Each number is 128 + 24 x the weight over its row's rms, rounded and kept within 0 to 255. Layers, rows and columns count from 0. Numbers have three digits each. The size before them is the row's rms in percent of the matrix's.

# layer 10 MLP down (transposed), 896x224, rms 0.0965, rows 27-55, columns 0-111
106:131127142103137104174138148121127128130109096126126110129153121112149122069137099161136073133165112124111131175130110124148146109106120111115116149141138113102113157160114114132135120180134141113122082131125125133124097143130124145124154150143173141122110155100128117138201097157108096128138133155150132101119124175086112087144116124099
096:129119117147107099144123126125114104122157117128128092133118125143138154110144173098108152120139183138151134151126137129117134097108150157112122121151091146107148121137148165124166148123087186119168136077146129136147108147154115113138149124117148146086111146148128144148132130102124137137105120098130125136145125138107101079132123158171
094:150142132114114098121113113112162112113105100135119089114150132082122088123157120149106163116168138113121088123180144123129159080156088141126120174144140139190087158113115098141118118172149144113140151164115137133103135107161158148173164124146096176096091122123144111098134124111145110099122186123093103131158128111143138126114109132151
097:135145158100159111151127126149104052112136146119117079136128132093085143139092101155140175161108163116136123110164146131116134050118164126127154087104111138176132113137152114118112132125090126112106125135129136105106134100146105163141139139127146185176120106115099128135170119142126108151178113116111141123131133118100082114158127141145
096:127086092106126080130159099129129111094125116167128165149122156154127128118095131139193108143112110069126177115139093124150073141152119112127120112120109152135092085132092133129110158154147126118109127149159116139148088101138130108135114111147137130123166071133132120119106119140153104142168135084132166109147101146164123126104158104113
095:104089146102113130144071136148128118145150136095126124160105155146131147151082146145174141122131135152117108094115111161138159161134103135120111170168124122151108134135145105112086137096108146130124141105123146153113116090157116095104119117119076130105160086162057154133116134176137184143069159117119151154153096130113117092105126125157
100:133102196146112122097140100148129158100099107135096162123149093120145143079113119169103121117130133122111166121104120161145171081150163123114117107106145134125104134160130098118165149137141115077128099145141118117191176142110143138111151194124153132158143122147113136130117137174131123084079164115147159127126111098160105104127115162105
092:143139149149135115138122097116092105110130095122129145109153116135138121096164124158143147127096157103134090112062116127140129176138160169135103142131119112122109142125081109153113099121115116139164105117116080146168147129143168178130111120146137135150137143136079085098119123147119104080109145151176139093157130167159120110136132141130
108:095109135133111175088149104067144137095157130139135122162109099135110153112128142149130154142091112148132137161104144142141132137127144117151168125098162129131139142136127097152128159147168173107124081146102133106130110130150111118136126104098112127151117121142108133090143187137110110127146129123082115092104150098084113114134139145183
099:126152133089120195114138122142159138100099167095079157147159140155122131119127098136130150140099112103113128141088115145117143111152134109152108170128123140125103105100056148114113085119113130106142172140131179151128093103082134100123138146099162164124111139136155113089120131154096096089129119119133132112136092152149115072123084113129
088:113114107117154098159123132118123145107147147146104154116132130131115152103157102117127121064122086140123129156134107146111062095163104142120142110183146151123135135084155148088110137131112103124182123161125147127121155128169127134131157174112143084126116130116132118169126144115134118111142116092122168119138060093131162136172153112135
099:153102091110150147142130137115128152106145149116102127118137124133121107113074142132108117157167127095099143098110151073131103093128136104115156143103163143093132123119106115146155118114119141104154093124129130165160153072160134130145086129088101111104124101129150140128150098114191122130171140136137116161141121111130145142145113150121
097:135072143173139125172103141142128116166125175158140125134136131101140077132151160144188148150154147155125091113126147158176122133112101160113125130165109125111138104118146155183148156146168126134137103120122157123118120146119131121137153128142145115178129108167106133130125123114082104145110152113131144145140143143160140162108097155092
103:117190106105159136133111196152137134094152158173110135122125117116106136120113173125123114115091144145084164142161130179156105121107131103151134127130127123155186102107113142098108114140127159124146109109135108139120117127145149125125105146082102103106149097143087117127086115111107102153141124063167129115130117172134147126168104148112
095:130111104181084133139132103137150116104135115089141162150145143132111111092129132169111115159123096126141144151119075147123154099114185130135108136148180125124153148113107118122126147124146137128159138142105131115147183126112161142131174105048109161161147142150109162123112132131121151113124152091115124128140104088160141118146125109139
103:122164136134126164124147158095150129097144121112129113133090137157167123137112131109159094145121133140111140153096150125129115050112096136137101121120127113130122140091107150112125154121136158150145139108193126083128183117123122091111124079134135086156129177097148156105109148133127129075147195139136122119182145164135155166088134114143
098:106125163088132133116166154117106148111148143144159126103162106135145129156138146167104119086119117122135089112148132093113119123164149153160098123156133109121121148102104099110119119094151181079128121104111129148180112105151143112112124148106157171088100147126131137126136090133112152148145159116129107137171091111094187146115127124128
104:155128074131127102136176090140090136134171128092139159083127138097182119122160176115110126125108156136147094138156141155103151086102121117130099113140109107138135138157097112170121145108056115092134117072143157117139128128123122158101129120087155152127085174181136165126123123126126117160149139097113106122154088150140128130154101150139
099:136122109174142091139113139083150149126140173082147162167131140130155152100117119127114106148129094140107092144119123108112090095090097150133137130134141083130107144161156104100124139112117142074121117160085045146100076114157130120120170113127143122138167092115126125145098152091139121116127120150132112139112107116126103115146088121089
102:130105127138122147147119106125086115130116104134115101140122087141107144122139124130162143154137130113111145123165134090130091104144139134112142089131127143131135122131111153079140101128122134098123159116131144096179116134129122130147106142100131160102142091059100122098087158115092174130160123132116146124108113104150132142146119117106
103:090160119126140168141145138136098188115155149158137099135098101150157107157129113119120158167082147112094102117113098104128142168162155093140167081130178144107118112187135127147114124130076134175077135105111115151167122093085089138138145120130112104152118131144132135114165111115125154095118128149102087139153143110149118137109094132112
105:184141109145135113134134133122163141109115129145146129114095094139128153174114077085104144123151091112117106135094147124159140155104118123140153141133103107104117113129155126154141087149142113149086182077136117162182119138140161119156141148122108153139118128101148145124143148133131147136184123135134101086127133141149152117160144145085
088:118133139117128148156106098136093116163119174153164170132115134130112144124116158086111079108091136140113120190108128112120088099149138083132139117134120112112121128067120126120144122111141068126105148115180149142147137159135092142150153147149124157132141109114102118137080141144148136145112131134123114100113135119176101141112133097131
102:118151107164128138138143126112137185122113124120180108100152140081141153128130130114156156153085173143138096117114127098161134160127123098149146131085132108146145086098096091133165114122139109075132153099101153109122141118097156114141128141088127129094090143163112099160148110155160128138068115183100091115114102173095139120112142123126
103:118125123137099121152143079164109136138152150148124147149162198093136138092119080101108117076093136165172147150154112149153115101119103164147134093176111149122127095091151143096146144123129122132132164101134188060131114148108103123145092135134112148172104102135149142114147139124127103097104124122117113134109111136120117091152138125139
090:103128123124151119159095121127112057137143143162141136154106104170144154131091140132099135151168116160128107127077140106125159096090107131099159121082162167067136134173159119150094113099133098096108125128125116140156152137175106150140159135151107115110138108112137114122100120132098104165126098164133114126143140164076129106113116106135
106:090176106182103151143172147140174127110102165111164115100083143121094150156089147077108145125130148136121146107156132104168160121132147108142110169108146122084112146109126114105143110116163127091145113177142093100161161115169142118145126134130141153149130131139140124115149166103119105114163106154113134113118140176143115114129175123112
095:119125127106134110114119144119080129109094112152157152122109139123134138172132103132120108126128117161080140145097090132149156125111130146130170105112119128153155142113095137149126167077116133147135146134090105138138120100155133114093144122089088128093137137141073150195126109147103139081136129116135156160126107161053098118106139108135
102:129158079130144133124129110165138155093166175174129130137107117091162153120114136159143130142196096153128109114108139122122078093099115131112140088161139127113163136110064120112107133122116102169116155116135097158093141124105136108165073116107141134135169104146130100116128106127163163131086183140108111142115111115147138095155162132096
# layer 10 MLP up, 896x224, rms 0.195, rows 28-56, columns 0-111
089:084117161153142140091128117126189180123088133103126165126116101110126121135128085151122110122153160152156150100144090098128094127156119151147152123085116138155141155122069107182145117095144134108147117116141080094113167114145160129070188111151157142156096122119151110135135158164132138116141105156105131131136106140146135112163121108094
095:105126133120136121128134107146138144100132177120103137083110113096111099103143090165130085150108111178146078101154165174161159119125084088091118130119106117123131153171123131107128170152093092073140139143101188122087130088114124128100144160140112129113096132176116148096105152123121119093078176155119107139148149154150156132106137151127
090:107154102141107153172130096124125184138088150161132113108100102156122122115128119122122096121164089108114118132106143149117093103160128092126097070136145144115151143133139144159175152097108158174152095112117111108127130096123140156099110100183115109122125121154117132122076131073148140146155077125122154162125084159132152145128072154094
099:153130149084125157146104135129129108135163108111150153109119124131113164152128128141151129138116094127153126131137164155108128118097129139134129149165111098113136148113158159142090080090097143154160127126135175124142131047133121139132122170119159145092139102148110104124096137142102168148147100169103124138131141143131139123086138133124
101:153116108103106134131147102132114155097127080133092121121138094123147155127113160125153118150159138157146191110165171154099162091101134141179142128083147160153140109177140142116120110097154139145158154105079128132115123142132164115147148141130106120165153087143118137118126104145147114154119114114079157142174113159126119161105147134093
099:169102136120099135158178085095164173135150129114144138145128151101100143082157120161120086106140095128101106137119116068118165102118134138102132127141101116116133103083143155093147101136160128139135144122094124140130144135117102167168115147137139102120097160136098141107112101075152137115091151156126133141141137121128084151156115092152
093:139143135118136131151164094130118107094110150122148118086119129136094127093098097149123125091127120131087138164180117107153119146140119159137161127097100157160185105100163109110166130095097081196123134108139132155144124153138131160142135150114136143143133137109128127146148148167155074155129161131115126142149158130156156116105160126104
108:108160119089139149115144151157138140139132114092136100147066119124134138125137113148131142101147120122103097147139131134154118128125134140159093078125085120104115137132151164132126127153135131103145135140102159140127147115136158102133193152072164083150141146116122141130131133112114122131126146155142167113137164139148101172162095113151
097:098173161111089128145136089157162109110132129144121161162101151150185132131106134132181160108110129140131115140093120107157115128140146136089158105128123127139112130184072105098109122138118140128181105179115139110139132121124152113129123156134133161092112133149115136123137136108052188146114140160135117175119138124109150124126112107145
092:086134104135150119099191153152094134136140151133140111130146130141161151152122134146127109152130135094166165127092167174157110089169125095153124115132196139125112174096146122133157103144100104145168141106165174110113093118121157073073123117121132115145148115131142091082097078122165144137110140103114131157131123127148132102137120128154
103:124151134160162147106150138146125119146137155152159127144115099156150132108161139086101107093104199143137106137146091098137112116130121126171125090129132102105152108136123099087109108166136121142154109102096129186110112139115122128140132155143104097101151125166163126080115129170121156124151088169096178146119135135138103097129102156124
092:092105086121116123148130116108152136169116134083113109140194098140155132099174134123094147119123127146146092106128153153123098125171099120107122133095152112074110131113123122160151114150122123091150083165107143101149101121138103104127165121109130117134119096134170122103115113134159084134118139119123111130111102119115150096099145149111
101:115186139128138128123124136186135143125126148105077134136138166099114098170117156126185147121126115151134161184087162107144178176142150136086161089118099152164165106147118140132127079087105090083163117089099152168144151150125112145114126130126158094111124138125129112167153115134118133148088131091099150144115128117157162119132139111111
086:156121134113106103152088130153101122096144117148118142109147079127113139066081115150111126129165123123123123126141137100153138125149087178118149122137127142135150135162131183090109140136104130141150183130116083179135159159162126092131129145130116106120111146120132103091114104116121121149133119113123142108160134138117164111177138158144
107:162060110082099155138197121130134131143119137130148138107134120156154128118102116115123121137137142151093149129137115144104133126124135132098109113127094088093151109114149129124102118111159128088130142097104101139116122113143147130145112154078161143144104127121149174141127171150163119130155111126136101159143145151118120145131134115145
102:145131096083128138095158160134180156159109096121140105151096100182160148060097112159120118117130131119126137173142113084127098116130126176099136094129102116133169120129146114115177134153157148153148168146166110065133105153156134119092150165141107120115141174156091138129138102128149134134130109140053149117142087117113093156131099158159
102:148206123112136132160101174162149168112167124118086154115136155122101117154114081106116101130087113114107150103162156114109126144122129117124097098147186129145110142159097138142074129152132096154075132142147153187128131095126113143129150113127158123134120129132136160154181130096117140141178081105108156155138119141169102113134112134160
101:137109099092101100113167113123111089140135128134086138126141131162101094115110077145115126095150108156137089101163122100123099138135118126120144172113066134142121150090136139122131140170107077159162105079111148135106150123128137113107072134118092083139193120160104140141111096126103091121086139075113122116119109099131164139145130109134
100:150117088150143127137133104127059154105099118087121118157152145148109104151176110127121143127103145125174118164135152122156131098117165119134110164146130113123150098118175135125110148141101150080170123133167151150113098133141181075143115155126112117098158194144145148168170131131117150103154090140138060092080100175120124094127163144115
104:097077113117067126110157120138124110113123160108121137099139128161127133149150121141126153107128124093105141114134154176141162119085130124146123157106146116103140106133112140147123137147132117098153136125128131111165089172149131160087092143162177120160066113103143155072170161103093156130137132114158096152155125145118149129121152129122
104:141129124157127116163122112108086112158085124096170110152105109124101119142134136125123120131160150142161136137189118123079139096079124126127139138102132117109151163144122150155128083128118130142124135103158154172120131139157124139111124168109131134099099127113106107123139135117127151146193136159104159126109108096120167170140106155124
097:153150154086115116131089150095133163120139085136146126094091106164174148144144104159114108148145107159104085120107121110122070145115107111140169102112128132138139127138112102144128149101127100144076153123146108168134096110174105151143144103100138119129111119125112128170130174115174130156097190121113149152090121147121155147112144107142
100:098093136087132086140163150115093128130140095075105143118115099106155087114093139109116100146156174145131129106155147091168156151134158088116133135157117145120150172152175137111139093116157096131105085131145126114117124116139141170135119138109159122155126110129151125150127137145127162161140105129165141153108166152148143136138095082183
101:133144153106163079156156109111143108109124120131143124139141133153111146151158101110117155120107148119081146166116117121123142114128156129115194112141139110136112136127118126124116127168076175169116166118129160144176106128118145161091175150146107105083140077098131121107155100092136171179127113117126116124117142104114104078124162106128
093:140160119146158101141111087106159143123157097095169160171107123153114133127113101115091146109086124136122150122135144117130154072116140155128149151095159102130105087173145129163152153162154106106154111106134071132118108140096136139121115122082109134165084146093154134127117089125176126124132133107103128177143154117183139132120139115116
108:111108150146145080100097106082100142118070081126117159094140151095150120124115097123135138150135086106156125119110136121147130147106123095107110169117110141100107166129140083107123157102147117147108145118065099107145120123114122144077154118084120115108087108162140109132149125110134157150116128106138119144143097149145107176093134109162
093:137132093142108156125134129092157126130137130157134124124123094178093124162124113090141146157165081125096128179104140123104143125122148078132119127085153130116103141154129085142135101123088113169116130106118183103069116116128128113115119149144126130088113123125147095094113100171159175113118144153136149134138131120100147132120131119133
102:120112125092094110111171155110103129118155126128144141145167108134101128146118176125163142118148161098095109103104116128082108084127152139108145141118164198125142096155105117121127137133105123117126150140111109181104143118119131135093107109145125109155117099110121121114115135159114123142093161142154162141141107143129128170182130153144
101:141136156132130151164185120137117158155099098070179170123091090106117132114114118098153126116105149133138114112078126086118173121141135131132120128123136110138146117132126134128141116093136152140131127114148136116132147119139132126114102092111101095140098086122111119095138125131105103147087088137098124124110155138116084140167128110148